config.toml
d_model = 320
activation = "swiglu"
extras = ["capped logits"]
lr_head = 0.00535
Each number is 128 + 24 x the weight over its row's rms, rounded and kept within 0 to 255. Layers, rows and columns count from 0. Numbers have three digits each. The size before them is the row's rms in percent of the matrix's.

# layer 5 MLP gate, 832x320, rms 0.0446, rows 346-679, columns 0-39
098:140151137119128107145101113069119148164199150149099100121139116110171108130152118116138116152105141115169110143168139096
103:114104152089152116112111122140103137132140151157122121129141131158098147171120154205124140129070129121152141128154132111
092:109116127147148099157152089131110126130144131171143144106148145125111110116102171121118152126164114102109169083113131127
108:142139111167140129170120152126116151105104122116084091132134141125129174129141170124134129129153126150085152096124160102
090:095135176123143148144148120138120111085123178156106133146150141144173135127159116127122157159112118156168137118108131131
103:112151114159146118075138154152138121168119120112125088148108161107140152118145141133196194120107149138134157126121112126
098:139131141114097099147172116163074137089174119103062163145130150099139112159155129173189101119147133085135136103138131136
099:154095157150109087127140117162134118174095136136164144074121141133144068109134129129091146069134122115098171121185056113
100:128105127110087101122104122156144148102153127147121100150124076084115110172157115136193150107157133120126142131084115139
099:139138160141138154160097140125148148136127159163134095085156171170136150102097140164097133135145128105129162088152127148
099:115087138177107152083173128124110155116094126082089153163109099104119107146137121156156150137130122129176114161149109146
102:148158166143097163093112137102165098129128147115138145111150158145122108127127135170156108122084099128125117129092108124
103:173174101099170106162160127133091110153133107134102144197102128135143194123152150131163149127102085141106129128097115147
099:174090161165114112106121155148109114122128127103133149136124106113154126144193122141117133154146132120168127110133131139
100:117111129135130123121133148137119107135134114105142125107131097103089150161139087121138125118085118116134118158125157130
104:156129100113116087126148104133103136093128122162110126102108136132121094143134102114109104091118086094161127114132148145
095:110102148124161099113144139147126124145173106135117157137118160123145161125101144164086129185177125075087132108099138104
101:149137100105182125083129109137189125117124141114125120142091119130128155130084140100149090123087120091153123158115097174
101:136082079155157099137134154175093164134126114108119110133125114126122136134135138142106130129103098097108125133104101116
098:153138137140138128125102115108128097123083092155178118129083124152127150121101099135117103095116116139098128135118094108
103:115171124075162160102120139169094160114103125092106109109152170164161164089147109091153096109139132137108099132113158105
095:150152109124079153164096128125140150164159153084130101092132110123083112115127092114131150129109126174111146126143101132
097:133095143119111110113112133174128155092137102151124089111114118129175153143141127129126110115116121135120156111131118125
101:143170123128104174149104132174120142091130129153110143145166157153125103124127126106101109130125100131089146081173136182
097:115075141165155120164135115097101104122163164092125144160135147137116121191129143118118095166090153095123149092125124116
096:135098103089136122109124168156197115131156154117108129121073116168112121133100119126127148113111154123156134101126134123
102:112116146121157152176139116121105110146158111126165091091119109150106147150110069109138127122095100132145127119116133103
102:123134108143143119112095137135116121143083157101132101126113127126124120118125127161121161119112108100155137122133140105
097:136113107114174096110128153121059116085138169097154144118135138147132160146136149097124173102118113183162110110123130125
105:097105120125165147161136132114128094123140125098127120138125124142123132096130130126120159109127127129153137074152139069
098:155109110102116106127103121127187139107137125111159127078129174094097103137138135112131092144124140146116150142136091117
103:133098168114073121165121119137124164099120100105162128131124151124168132151122156130154124125098110152173135142129115157
100:121088105123132125123110181143175128080146130117134130123132174166168156132127170127113185136102144165117125141145134110
096:101122128139120149142152114145104159169142132120133143129107176144164139176161195134137044143103120142108108117111155157
094:144116134149164133174114108131142162120108152157152118116101137176103140057137058158093132134146096105111131154119153121
104:136103136130148105152149142161128126133141142131096108057121116168116141137120134110099052144156141124123135099128102100
103:116144109068112134132124142054152125107148173191129139152115114129146119156144155155112115119112165113089123173105088156
099:077134169105163099130085070114097136144137129100148170099119080106123110138143113109169117128136141114114156145125106139
099:134150150158135118120111091144122129135085124118149138123119129086156137141127172096118086135127145112164109115102152151
103:140113128100117119087137100131117087103137138133148145119134132125163106137133117091108136167143151132158113150093157102
097:101156123147111122086137133151113113131116140127105169188135176107161130122137148132135120155069148162120141118105147135
103:146077119120110210111133132143121121117087109128090114108141107084122092135175127125171122171106126159128085134155152160
097:138100137141138115092126134162126166129119172103114112118123130125146134144154118106138131145134110119108169152146097069
106:074102153076140147121094139147135099126176091108102132146088161127144159161128099103165122121166143136087132141150130114
104:132123072123144132144120141131172155160099160123142187085117128134129119108150102159180127164122115165139090111109137108
102:091083085108174109120170104109099161126140140185132110129133133149085132139137135136105120114130176172094143126144156145
101:108160139123099102090135126094095120153187145130137169147088169153108154128136094127146142131119155086163124118140100146
101:159064131103112130143097108112099144146148082141138150148150153127121148135134111137143143120100117128132072166144109161
102:173100135125116136160152160144132172183169134105141167164101159117102136119124116127147153189110185104163161164144126115
097:132130107118119123121112136143159106120124147110110124128128103142158130109104119147105104135143130125153152129150169125
104:161137113086113102153098120138102148168128122113161175118134080156134176120096106123124139137142129095128109073104119166
103:083109073135137077131149105107134123149104085126113128130134121161082153146120103140135130058133120148160099155100111159
100:097139173095137149142112119148121131148139139116117094164163157155136098141154130119098143124132111090131187110091128141
106:105126152104166107122119192131133155138103158119091115129116146134129116136143117095143093146158158133181132146092140121
103:129135132137154136073155178115138177104131134129110118131118161120133161146098122103135160137133119137123140075154144131
096:086144111140102120144133152179140157125118076161124129059137086162138117134060135134128148128192103143165103125122157146
100:161108113171134184123118126148152152114142152106126116119143155126152126172127142131130155142136105129151128114148104139
103:108111163138106157170129117171116155164135129134135149125105107107144123096130141184127121093175139124110084153133170097
106:151112152098134100113108163130154097111143131121088155121153152154087160128142166104117142155135103119097117087134101119
098:114105193117110101120126132150119145113121146092111108149135122129130120076178141093132141126140108102138174108168100134
099:135139094119151118138173131141093133120125140110101167150165112120180112165108117090101118117132159127136120124142148152
096:105099112153141123093151095125088117155148135151071147190144173124147128128163118154105157164127125119133107148095084104
098:181118120100147135123130115133153126098094156113122086150118153151120108087111177156114129093133126142132148148150153076
098:146149127086138154160156109121097095133095126121159148116135150119171135126131104145143142128142110154142129143109146102
093:149143124122140110122151144126113165124094141116132122116122121089152124115135119144138112122144155102111182100152143160
102:137098125079128120098151082153121131153124145115125091143147123100136152068142110141143121137166140138140119105110120121
108:138109086120131137086142159091087118110110102108119097094087115098137127139135123093122133157149094159178113141134150115
097:123130133152134079179105109109122136085117160166104075142115100123148081125167137080100134170111141159119125146133138118
093:108140121113139115157133104136094138120143168105166105158164133114170098103147100074086131132134117087128107159113122086
094:125098104076131154116109098139124119131164089099193103117099164134138133141142128148163096089132157131156098104156113140
107:149115173085130160134094102124126150111175119096114102138113173109140172099122145153123148162117151116140155125125121117
101:138160121104129097161119063144176137136095154109121118091146120134116136089144104204161137110120129161151137107089157116
097:120145098130149108099123132142109117136137138079145144134112120109139133109097062093115127135104095155094143132109073169
102:128108126139109127098151154130106108064160114108112117134138146138125122116148175104147092179118158095136147098128143111
101:145119111118176159149145105138112158140163125130080126184136115130123159126093145118137114147139108147148103119125147098
096:129135127122115120167166147160131146140149142096127135142123125129121133100124150131111123115139123139181153153122164133
103:127089104103148106163121117134176126123106128130085155124098101126127122121127151120144135102108161096137117121140127161
102:072131100090140125166134081116146113153093141155048090138109111140114144127148119134107115185149156143126114169122120168
102:165111167138216146095147146126095159141165118121149171141127128117144152101069125118115083145095141139132144137121124160
105:148132103125124134157121132128154197086109128115138126164133104139115111109121169153110109169136146137143126141116160107
101:139101087131128097146127123167117109125139090145114131106090140115174100127164107155176098086125078152126094094183113108
110:072116120127082116110150129177086130126107133133103127105114136144079133139106102120127130136113133131168127109096122115
095:142121136139120125109130119093099136130154102146120142103137110112152130114121135145119131127113085159127131140109055119
099:109125156141130172122120127143111147171127138136155144117151112095188142121121139125187090061107126133105139161109136163
107:159073095089147197182145115102171149132122088127083147143145139167098139098115145112151135150099157142150121128100105103
098:109150120107103137138167097120148124145120146104099090142137102143102143029076126148140149097122148129174098116146149151
095:074109107130128101165129117174082112141131172131117146137108149140103135146099119101137089123115136098146156141091149114
097:123183144091106137126127129109127145175137121107130123110159140137162162102117111153113143139139122158128093102121133160
097:146140127117140116149100094169109202126143123099102105128144117119133162105125127078132071122127142116159156110132126126
094:122130093083127119148127109163134127130113154158132121161142118125154114152154099114131116123090117147112086163133105112
103:097141140125146114123121103149118152144135168114103156102076141126159150134176109114110175101102153114157147142093120109
103:125169115128126117107116134141176129120072171113094121138138121174132120077107102116147093132103139166164149065114108104
100:197107105104125175133162117154106128125121145144158125169105114160171137139144055131141119150143115115141130153154136121
102:129108110143086136140147132127130116082123107126106116123130121129101156099110178171109144132152171115136150124179103118
096:102136105116126126169121142072079149144112115104128126125115110185108161145109157144095116167144149113113170130152117091
096:094156103157164137119158125076153119111086101166160103122121144122144103152142142157118149123096148107126131131131112112
113:141125123093077161137120139185139171099049140157112107145129074141148129125118130159126120145157172084119134175111106114
103:115122157092127104144166136117157125095132106128135139139103142107129116151128127136122097108152125140120127101152116071
104:120113151119112111112134140143119121145131128154069116110204090150112071137105092118146099152162154097130139107098164149
104:150102114121132118109086102109101097122107158170127129130065128131077139126151095118116111088127120210130162132137168132
108:085161131100117138101130116149139080099156160126117135107091102124179153084107099148108110125106141138113109153095083108
099:078150111124138135181154161141132145142125151170099110111120109151128107117103158159150130143122119152183155163136122135
094:165121176118133124110083132153141155145119139109118131163152106125143072119153121106123105151120109125147148123097109112
098:149138150122153133127116151142120133142088135087139115115129135143144110102133134098115121103105108125135136098149130167
101:170125132124113147143087082130152137131154126139108080148134159111097165149132140160143151158144116156142141096112144138
094:098118122078108157097097121109113111130114130153133162102118123166134164114121123132119119099101146114156139123136125109
091:106158124129174141168130110119156131128131146118118140102110129152133159115136123147127145108124156086114134104139130137
105:165096128168127126158133118126116129121132155090100148168084128111089102129152156154147147124089119167124148176114133118
098:139154103128130148131101156114104107110151152161093123167122123120086147085131154132112093185091074099123103116083119087
105:116178100117156193123132130143155092140126135125115120148109147139089131104121131134158161105122159120121088109121155125
122:156126101093106150114161104120142131133096148092097128166093135122106128114112076107130127109133123115163149094166190052
107:105119145109132132173122114113177138117125138150130143130085100114141156126098092120133124121148118145108145120143134137
099:080091122148129143136122120122131147125128129135087134157159100148101157127132155127135098140133141112134060130103123095
102:128142133109116105116145153139153116152123105084114128118083150118100104151111150123159110136120146134146109131144090163
091:128128144119165116137125158106154127113118172163068139142116156152159125140127147144134115139153116136136112133096105138
102:158149146152144133140195143134067152178144124127099133151123124108129138075117103110158106111138134121142101139128121148
104:158130121125121137101154143138113104107135142113152156149149113119138136088146117087151081128116139134153125137126119103
101:121097102109140120089071155115119127115119164134104132123154107133134147156152094111193141107089158102158107072154146146
101:139097161106083165145127093107087091143130143137093140134137104079123094118118111138112157164162123135150122143151174114
094:114104128129165174170075165135062141134126136131111125135140122097109151144089132160107130092123100082142169142108133105
104:149178142099093116074156150150134128161113141130121157109148101147128120156151092135118123126097135132112111130161093150
102:108107092157133148125129142144129135144156095097129118127123102141121148141109155148108117124129162120097146134101149096
102:115053143167141158137127126106140143155134101074097115162149139169150138110098089139126090136130176107143139123109126137
102:111123107122126143158152097118199126103111100134167089102140143134088146140169112173124126157077109133139080112080159107
106:107112119143131138099137161138143110061175154180128093128164116155160163107100128094123129121124138111133098142097161097
099:153124121103107151133134098091116187141117091143151104146135108130099106117118165109188126151120146165139145112166113115
100:106142135134149089123100140148150127145115090091150099157126144119151124092135173144181148151104143112145139124087109110
082:112139149147135129132124161141135126133118130152108153107116098125084146134111154151155122130115100179160066150122119097
106:156119141135101137151093108147115175127071131112112140118127108127132120127167113118141152119127153096198124116123113127
113:114136133115121144131137131157093132101137113164102156148123184122125129109139120122112104133129115151162102113121139130
100:166159115123139123155165128138103154136115158114152142099167118140160123086105107088157183110078101124172136090137125113
103:132101165149134088133125107130103128144146123118082131167107091111162126101080142098113135128133136103114122122091090147
089:163114138134114101102117100113105118150117145134112108110107178128107127117129088133106108097125102106130110145120133139
100:121143172122116120108125144126097127135112141126098144115184124143109075131154139147114128146098134124154131130127148151
095:095138091139120119159126201092132115124134080152182137123095141139134116110116127131111129137152094147134111135112175136
094:140103130169174145171110102118116083135110176125112107119129159168123153155135138168142080161171135117167130124119104103
103:140117156157070115122130129163121117117167130127140126110130080128146129124124113115077167112119103097109127142103124118
102:139149100145136099149089148094125170114098132119141134143161167141136163130093127179127106164133128113151148176114121151
095:124129140145135107111139166140139133129104103097124083090140138139162117141154118133112128130136071146123137124075071156
097:096112148122122155145138164126148174142154182149138136078164127108137137137172108160140136132131115097140133132136135097
100:171110142138141182144117154140122111148167160127116129173155125144120096112106094127124131112133139132165119126142149101
094:128140128154111144107128122164117072142141183132120141148113121103111141073132162141153153123124123134131154174138112123
095:138139117179139132131102177117154127118164114133152107102133149155143166138122137099123123121158100137158114107108134128
098:165177119099176115123109104120124130115138140084109138097153129137094161103117112099117164133114137140123153126129135129
095:096110134160099162108150132127130102159113131098132152142099153133107154132094086134157105144112135102165116090112127136
096:108116157115176130080113122101109112103114151139105136087134110144133124141130103115097109080099101086168185106111148117
107:101124119069126139142120101160136133130090133121104084121113158136122114145154138147127124118093099146142127131130130136
096:165137123105119082119145097148125095102100102140136151113134133114134091128174118119091087079132117161121149086159084142
097:148155122109143133117148114136154148109123119103144158116061112112154142117093154122159135164132132116138110097160133142
103:151102120121157133108146187128108165145090153098175122104159107126138110142155143138166117130184114139181131130129109110
100:102123150115111151101158129116171158150138098099098134086121117136166105103081129124148147138174144129120124174127143103
096:100102168120142127126153091158129088133132164151134148136129104111152123124098115148112117117150128095097113167137062154
097:091120126116132102119107158175130133140126153172105119113066085102108098151117124135113145118126140116136121101150166130
108:118157160141141133124106107130117151122134124128129128151143117149096154099140146190165125126139140125143121106159126107
104:106096167098111098114166076118149143133124165130126130136108128177171110114119114162114114097100130115141157109146127138
104:097181110126148148156108164147121083137130172107125133153110127148110091133119100157136085133134145178094118121126081138
090:169069134117144116154134132158097116152102144123137076123107161143123114135091113148106115149148094162118130164130147163
098:153149125165172124136126170130160169139134125135082067119079090132133134104121112103152162135139144155128139128161133107
102:134092126178095116118126114165120131081137152138113142117090125150137138110135149119131142137122160150151118138114129152
096:119139155153145139105175129164109141137135154152149159130127148176141092123132096114140121136129101112149132108138121118
102:128117112127127152127125116110122113119136110157142104128119146089162112141144125125131152121099137197170130136131158135
096:105123128133108127165174153119145187114114131141130140113125087135117131126108116175081146117100106150130102158109160135
109:080134106129141122137153128126137138152136081130137124098100109124119165094136129126122107096132083134156077107136150094
101:108122147146116154139109114144141127152185163088107174127095110112073158132167135119114140088109123151122113121158111111
101:133132158128073116140123166125124117085102149134107132095126164101145086111110133133091144078112126121108124127123114147
105:141144124096117149099114107167127129112147150135125159128157158096111102124113106147139162102147097135123130063103122126
098:172126128159144188145137142138134116131129134074134123135135136129156110081145122149148100177077160133131160178103175113
102:107129135120166180084132147082112148099114149154112106144134135153138134116129115114118173133128131153144103141112159140
103:141125116135148108124138100154144113118147114148118143120075140123121142157152164138147124122118121129167093120113119105
100:159098128133144097145104168126132140145122119106132099115122135118151157174092177136130176142111140150190113133104134106
099:157078093157127156114108156114121128088137137104141132152144163148134130163157126099143109116200150115131117116150116120
103:138173149167089160111120162157154167130151122128133118102099161077149129167099125132109116086100134163127112136130140181
108:153127119096085125107155120142111118109107159118093104159160116162117121123095098109174142166127137117139128135118091123
104:125154158152165149144087100167129083136147136133119094105177122142177168142146158132100111151134097132084087131126164126
097:171135138129149126113152148130108144112133107123106156112066158118130096137087128147095126108124135138137097119119145105
103:122125153111094109148085115148087131167090116121114163141105131129124085155092128131113127069124127127146109112079116104
106:153122119138160063129140132119140112137100121069146175108105148156089156182075100102135098142125136134109130121128133157
108:146105150144119154149130142119119129100141116129149119118141159130135154133155195179147144142132171145142117143152104108
103:131147128155146133099110143137123114140143119151057124137133111083088146120135115145102120122130135179170159144111132107
100:130085159140080155172125132143093134137181114096132104119123059111134132122095143126107135098133116151110158155129155140
105:139132144150162141125060114129128157137129142117108147164108144137135121143113155116133101149122184140163107119095130108
104:176109153126126131167109134096122170113132122151133124144153147119152121180119135126105150144115137185106125101145099116
097:096080147137113133131160121132133199102067138105159126158172150148156112127127101125131168101147144128125138101116109115
101:064108144095144152148184103119149134121180116132127077131119115106165126118150153099150114168112153119136128117129107094
097:103099091105187148166123107160170129145105124105129135131113127136128185127109139140117150162127115151141114128109124107
101:135122123077166121111113141093076162128128153117173084120127166174138102101090131121132127123152134143160076092117143074
096:140145110108159153093107124146112104106116140123105121122106115124116066163119130126158096114166118141136111149125144108
102:148147117110153122120132135120124118097107095121129135129120168133143126130155121097109099127154175165110130133164099134
100:141113149139148114151124170107091128140119129153128151120123082104158149121113146134140141127143110126107168129150121106
103:093086144145131161130095151165089146129132109138133159116141119155115081131159108130113145122124128102088121152132164181
100:146156152147159152140106162115123157149135107075180141135178143118108130148127120096126101159125200114148130099135082106
107:123124123083114148135152146078090122153121150111148127107159128102124148100132149113148147145098107183155119158136113140
100:096104134143102155168127122130114170123142144118098136126173128108133118112137143141144102145141111150125142113145106143
104:141141135127103158088119123136140105103062117103126135142084094126126110071105120085155119119130118116141156123174135153
098:120148098151114131155147139109120142061120203146129095132122146121101108120191190138101105130100154132130126132151114110
102:103158147140143072136164143144128166107123155091109138127140107126134141139133153151128152122116128117124158216088101140
099:156115128144175120135119109102143104162113120126110134120110114110153119157101127140132129130143117161141137102170150079
103:090134125176160132117096134121123155154153143149127155109142118152116148095108153127142137100119140149134141131127091131
102:153159121104129157125114114134127133121089125137155120118128136088139141125118122177109106126074146151169087156136143093
097:137113176137142135107161106148130139089167151123107137121112099147172134120162141110109121157130115115158120080070167158
100:120108124141117116161154123162082112155121157179135127093147115125115159189202103120148143107111108133128127137088149135
103:112142139083111126129101159097127155094130168125099154092087113150135125155129159081097108109138124066108097127075088138
100:146118134074150098082113152157156166134130104097154145121146101164158149155114134153138186141168079084154133115084096131
099:146075174116130123144082134133106130115142110156140172125128138134121126127168084118152119173121087114149130112118074094
100:155159115134142199143161103116120135116119131165160144106160168134164089113142076138120127162121171151153146135156091141
100:135072145100118123135129087120104177140151126060133133145136132123100185122183102155141106141159107133114139120139171168
101:124074143094155140107159145154133127091105140113100096132144108157114173092158178143151112123136105129147143086134121174
107:084108141118107130131159152125104173116171120121131118088132114140117144119118123152136129109163152111102109181102146148
103:141092145140091121133102180087111144127158111119110166139123116121127088143122114140147163123141101125146142129131160154
107:142157172140157129184125110130127132113108129109092138140159129144095131090144107116162117096146117124137125126156137187
099:069116158115176138142137122109104104093161097117104114131087113122135131110144151125177124106145126114134130120138167138
093:099145144151138107095143127178129123135121137169148108130114101125100115123167128125141127154092154131120188122119101100
103:103155119135125123153144145112152148148138152132131154128097125092129165146139126105144108139092135123141086138142105121
098:164135120143117132142136147142129144111142137097126121104135121146127116144114140143125131121151072149158106160137142123
106:152146092118145118129119167130139138143087113083141164130085165155160122110172127143154132145128113124110125131149185155
100:080143101143121120132098085163093129086132160105154131133119126129142135109143124105138131098132103058153136138143107079
096:132138102103119125121146134114072101112132104145123146158122107156110128142124109098138089161126145121111148100124086148
100:142083083093108137130170159123121100126129145086142097150156083157189092137116105150094183094154132111143106137117113123
106:147103138110116124150127100149151140076152142132110114132112099095124184120149097116140059136104128159161103133086153128
091:110119124101109119136159156124143127147165099094124075115132097106096152116080115195082116178136138139089124117092110128
098:079130070172108145117098160108146086121111139139115154147104166139119120080151075089124107165129137131178144136111096122
103:147131129116128137133144108130133148083111131172138115130134101101123090123135113127119121119102093129149108127156143149
098:138109131146137146112089100123119147166124144116116103158139136120144101112126124152126110146144146157157204105142146115
099:106152138127122114152170134130149146139143126151147109101121186152090090138177164086146162113119166138111156141168109131
102:094138135128085124174108122145102128135124122127153156152156133146127094130167123088172141112101165111110094109135155166
106:133103138133188138100135124086130092176132152132107107119128136173125125114150148117139080128145128167143098174115102102
108:112122114109142155130146161176129160107131118102120126130155135148144135114094141115144143139154118109124108100106084149
095:139172177166172079139141134180120118093153099122152124114100116120131106117095105119116097157133145145092146131119107111
100:157164113116155141098137133117121123119110129115142166133120166135126099178147109169121122125108134153144125100064103119
104:124127068150129118167118107127149129088130098107122136107109114126108102103133162167134140146099124151128104151102112147
104:160125143151096202133183077158145130155164143138140174106111119128158110135144137160134097131144148158085097110145136088
111:105137132147141106148079124098147123100099113122093097101144167116144142102141165148173120158107150153114146100079121115
091:113112125124139134126127106152143131126148103145103152110159109086106080094129112148103151157103051099151099118142148133
099:113125107121162096113123131093149105142119138111106113119131157157132127160141150108111116152094133113101118127121089144
105:109156122132103113112146106128148112116138134161154098113112097152153159120107130120149108089127093141133108102174130094
111:127126141151163116130123135086134145100134168156104158187069138151137100149121141104135119142085142155149083146131153123
101:136135153126123126105103146188127132104102126101102143139136112153109149099147121146165130128126149130102111137137153177
087:116112117191136177141120142115092153127117152113119138119140154115151099123163085099144146120124122131158128169096098187
103:085140177160154108116112091125157126108112081179141086095047162132105109160111147128171130067112115136138163109134102066
099:139130143122114150168125129135105150132133134116134123123116138065099112128146127074147107130148177090132112148155129148
090:137086145137115090148138097142128149144160115106135131130124119099123138112132130150136111120113104162152125115113167150
104:147118104089123167144096140157146169136128137123105110120118118146167118137110140128132178073171149121119114102137136123
103:137132149143107116196148159120157156078139183134111157130119096106146120119169145157136127080138112129129107154119107138
109:145141142078148119137144113136165155162134165128133141123109120128085101136129102158128116111113189116117103121088111077
096:159118134122134136099139122124094111101112094086089147146108116166076132118113117138138166084139125111110159125156147088
103:114108128143172135092103105129128151111111134129087070154146116112115135116134154134143124115123131143153124146090126134
099:102115116099155100118120129136142144149095157093164150145098163134071100119128115104123110141133188113137101120146106137
109:143106158167169153127143133088165118126104128123153117092133114135120091129122122138105137117100125138125162152150127129
095:122124151127151106113126109135127067077158138084195134145082128120147104138141126119123143101094117107118108107114145133
098:103144095138118128119150160127141131121149186130169114115115146119126071140144076117144115162135084102100069132126151111
100:135097150107190132149096130092144137113133129096110136119160107129110112179097141127166138140178109119113129105144135117
096:113137104123096093118142151154123123140131102111155118170122113120172125116134135121132133093180159169131161138123105116
109:109108125144143148081136133153130157139145150119064172144104125162123155124114115119115147114112105137125106146102098133
094:145118074143101141138163114106141142109130117116076112160137103125124152125151096106075078095106112099137159126105100082
092:091124173112113141149103152165136136123082091115136062103092115132167125160127127127163146114096164174126089154134140146
105:162102122117125065135136140131129114167100150109107130163127146187178107114126123177158104144165141122120096115129104146
095:125165111122121143170187117126132090150144186165125108137126123152143114134120177123131106133129134170163144098100091112
103:149118149168135168120115105155116119138131145098167100125105147144154129122115111183139125167131120111135076123105133128
100:131119128115154142154173118120160144092086191138092144146137105148147086138083102144090139101133115148101092114131182121
095:127153142124149160131135116149180135086158122125132133118185168114143109093141120153132130123156140162139117147108119119
098:148141142120161142095161100125098133164143139098140118119134165139105101119105148104147180129138154189132124150138102081
095:122085172120152139194127149126075127121090156117123116153122126101161107111131126152183117111141124140107124109164139106
105:142166132137135109106091170100131155096115105162117121097095121117119119118124141115136135093145151136111109137110145099
090:129131143177085144106097143133176151086134128114108118152147182133109131139082155135111126121101107108183148117122098135
103:133091120113129132116128121111125135125089155123136112149128155124148151150107110119124093171098143178114132107115115160
102:139082147128115141063115152119142116151099086083111121171143152105104136130108126148146152145101144122133161108114109127
100:130087103139134102113156149157115108136136170091108071101143106128136160112122127154122110105174127113141151083100116093
114:156119178125120114138108120149141153115111147073133145173090105137160120124149113088120087135122115140108109083106132102
092:154115133137111097119107146080115133177096099111116102100120074136123108115079132133132113147145097148126121111108117098
095:134112129128099151128161159135102077114111149137117138124145066147115095177147104114161119178120163146081079177163123121
097:131144130173148144074105125119143124178101120126140126137127129141123166122120114118149148142125117145122162149123089154
100:103147072119170141151126157111118097126146125137122153152163100108127151112147119102113113099088127108130156067129136152
099:079121152152108120133123092154088119154158187176124116124082125131140081095154099116156131106127118142080118076087126103
103:153112137112122138145112104115100170137097176096111148148155100139157159131121113182134152085129140129107112127124133133
102:137132108072150126135088070110087128127110128123149078112116143117111132129145108150104150127129122102118154126113114112
095:148161138111111160115119106125094139097095124118125154111156144141153107109113103147125105099154156126161091135127155122
097:091142124135107147134098160148103158160144101128119138151140117138118161116147092139144131146155099092099142178116103093
097:155115098138122193115131128133177142144109125131146132092099142131133125109140164111151168132124176124152105142128134085
093:131160116135117121150120158136117118119129092135098132126103106113143115197154150154153154140115120119173104057136091131
094:148143118076102162105136109108134098148127104114136158142129147133091157167126123133139126063088119130165106151109168151
090:124139129108143129154081099128118128074124138131102132115140141103147164135158140157144115121157069137116130132131148136
111:149169115129101148122128151097153131132182124105112120110103100162152155127126076098127151135116149135144141098111145126
097:100145135087119130144124143166131117129151074114143130171160176124118125134115126132102150115079094175149123127107094126
099:070159109160169131119110140104138120106138149136090107099113095138120160142129153123116096192131132133138106099088110133
100:129152114160112118150124163144138162133171145106100125151116105123096128112123146132103166074129113143100081132130070141
102:121146109151130165125117105154101080141117131093117177090061105102082098186123137129158122114153099202158128069119119144
100:158148148084149152129131131189146095110137155136072163098096154161129146116146102112163110100119120143143075091152086115
101:149162148116135087152113103124161137102106154125141184134128157171097097137134090141147144151140093086115128106088133102
099:148125151136164161151115102117162100095126137168146134115146123120093150104152120160116084181096071135086140151169149126
100:117140091122153163132115120122121105096136168085119159137162158168110112086174130157123158091132114150132107117110105134
093:109169145165141102119106105148147098138111096087091151097122097151115069074123116119139137118139157108115132090122130121
103:116097118142092135139087143182115110143106122103148131118135110138131144161150093138152130115150144110130130128125140134
098:123125090143146101140172122113159113098127107179109107132125129119128155163138133145163110104105135123115123140124146097
098:118155092120120128142109177107096117068109129141148124086084104095159134139133135126134153123146124130142108154163105146
100:151086146140141121152138093138124120138132159173108112108147138121132149108108146099189107121074127109110129075129123113
107:120114140102089154171149113149089133166118161107139155131114134139127183111174165112086140116132109153149113160152142143
107:143107130116084100119142096107140089127101120131143099083141154135126105179114132151132103163139101120106143143158136110
093:136139146133123131151127131089156173150158145103089153126172115108147112126082159123129161113119109122120135144089143110
097:085155105155089106094131083095110143144130145091144139165141085166139111133157142142109143135095109125127140096119120104
102:139117127117111133095117108127105104134147086114149093146119120141153110123147154139139097106143140161148118168136143121
096:165149127160126153141126131153111154100167144099141163135133135119159120115147157131116151102124157141161113149114130118
098:126109119161105128112128113106128105151118142101132121110109138082138109089181125140121147067117100133138149092127099109
104:146085117131102150130130109133161138122109179125085088144162113138137118135115146126131127150063103101107185125104148139
103:130145133150134109147111122122091130131143139122166094116156065175140140111127105064127123144096107149170146127109152133
102:164112120168127141107168149119138150134086113114131107125100132154085126067130136135150129155106163109130113105104134129
092:125196114154121142143077159085131103077126130073108108134119130120125137088152120139131155104115118131105122114152088090
105:151109093112152122156094115117126152101120120160104134099137120108114146139144131116158160109150087119121099169094121091
102:114143164137121138102102140147111102138159182110157114107108120117116070155138142115124090143106111146111157084125132106
110:114082130098143142150115109100154123127113154103122118182155135128112102103153139102132135187148127148141107122164093106
099:113123162114143118144123126147151129112138148129136122125113156146146148158160071139106148120110077089173132123117120137
103:143137127122155121102135160126092139133142137132122116108124119170138158140102123169144093158133167126135160114181157107
101:129135132143123101142095132142125131130108134132119127148070121101121128119111136152130149159152106105105135117148119116
100:094141105109151170118129112125159127161146092178117134075103116126144109134082138147134157143087135150106092133121108099
100:154115172134187090115082158144118114073119102109099127109145124167146119127147147123160115143078117121129145131106084140
098:108121094134124134097141090106132085114167123118183112145126132151141134148131130155123137135134139182139091111126088108
096:102124172156114158113147089139106089125120155101158132145114129118107111159127139093136151117152128093071144116076134089
099:142105155166131090149136142138106114137152159152112078107137161091103151140113099132166123127139167136135166145175110108
103:130173082154101109170127107120097119130112159106140065126098062112108075120158111117103128173093120122140092118101118122
105:125138174118128147139146095149104102109175122107134117146149142093105114152106138123127159146124087056118122135114113143
104:136104120160117128089146118225129138155156097132151172096084118149119151132149145183150078144152117121140109102108109164
098:152084107128079095140118133161131111110147149106123146133124119173135093174146135087177136115142083159151092163135146155
102:156090104119142152132148112132120131129111146126112124152133086121100105137114106147104082125116134141130152140178128123
100:140165162154091107115143144121130186128130146144158180131144122093111142136158146112134138079162124169129131132132092111
095:093163145153154156133125070145089147178090110099110130135125142102094114126096137139158134167095136105161116113114090132
097:098173102191151170130092135148109137116164123113118129125139101131107117136169103145094122101137137100142134120155153140
098:100161078109099126104161110122163147112120117096118150177123185088168108154129111134120119124141144128140096115151101156
094:155158117118105147151076110110129120143136111105135118130161107100103141166136130144123155163114133131135100140127127161
096:117123140151156105098116132139131097103116110133124131108124110114127117138167123122163177141105134165143094139116153125
103:085107125123176144110077135092139164131111160121124112133101133131161140160158111139141121117163150104111132098138123147
099:111076115104113110111129091107082096168102125110163144130094080142100104107138106148155104126105148141115120116112119116
104:150089146134136124126117126130096161174098120122128179184072126154156158117119148137116127094070138175131086107124151130
099:097130126131112153149153104154140106141154186166146099154163115137113190114122130142116152141116110128144128128118114133
096:151086119173130102102112130122124163130113102126085126148138108149127126147109135129126108175125149184146117132114106122
098:119117145093196150115171133108155100155134127100123158089084154124136141121126116104168124115151141095123150127110100120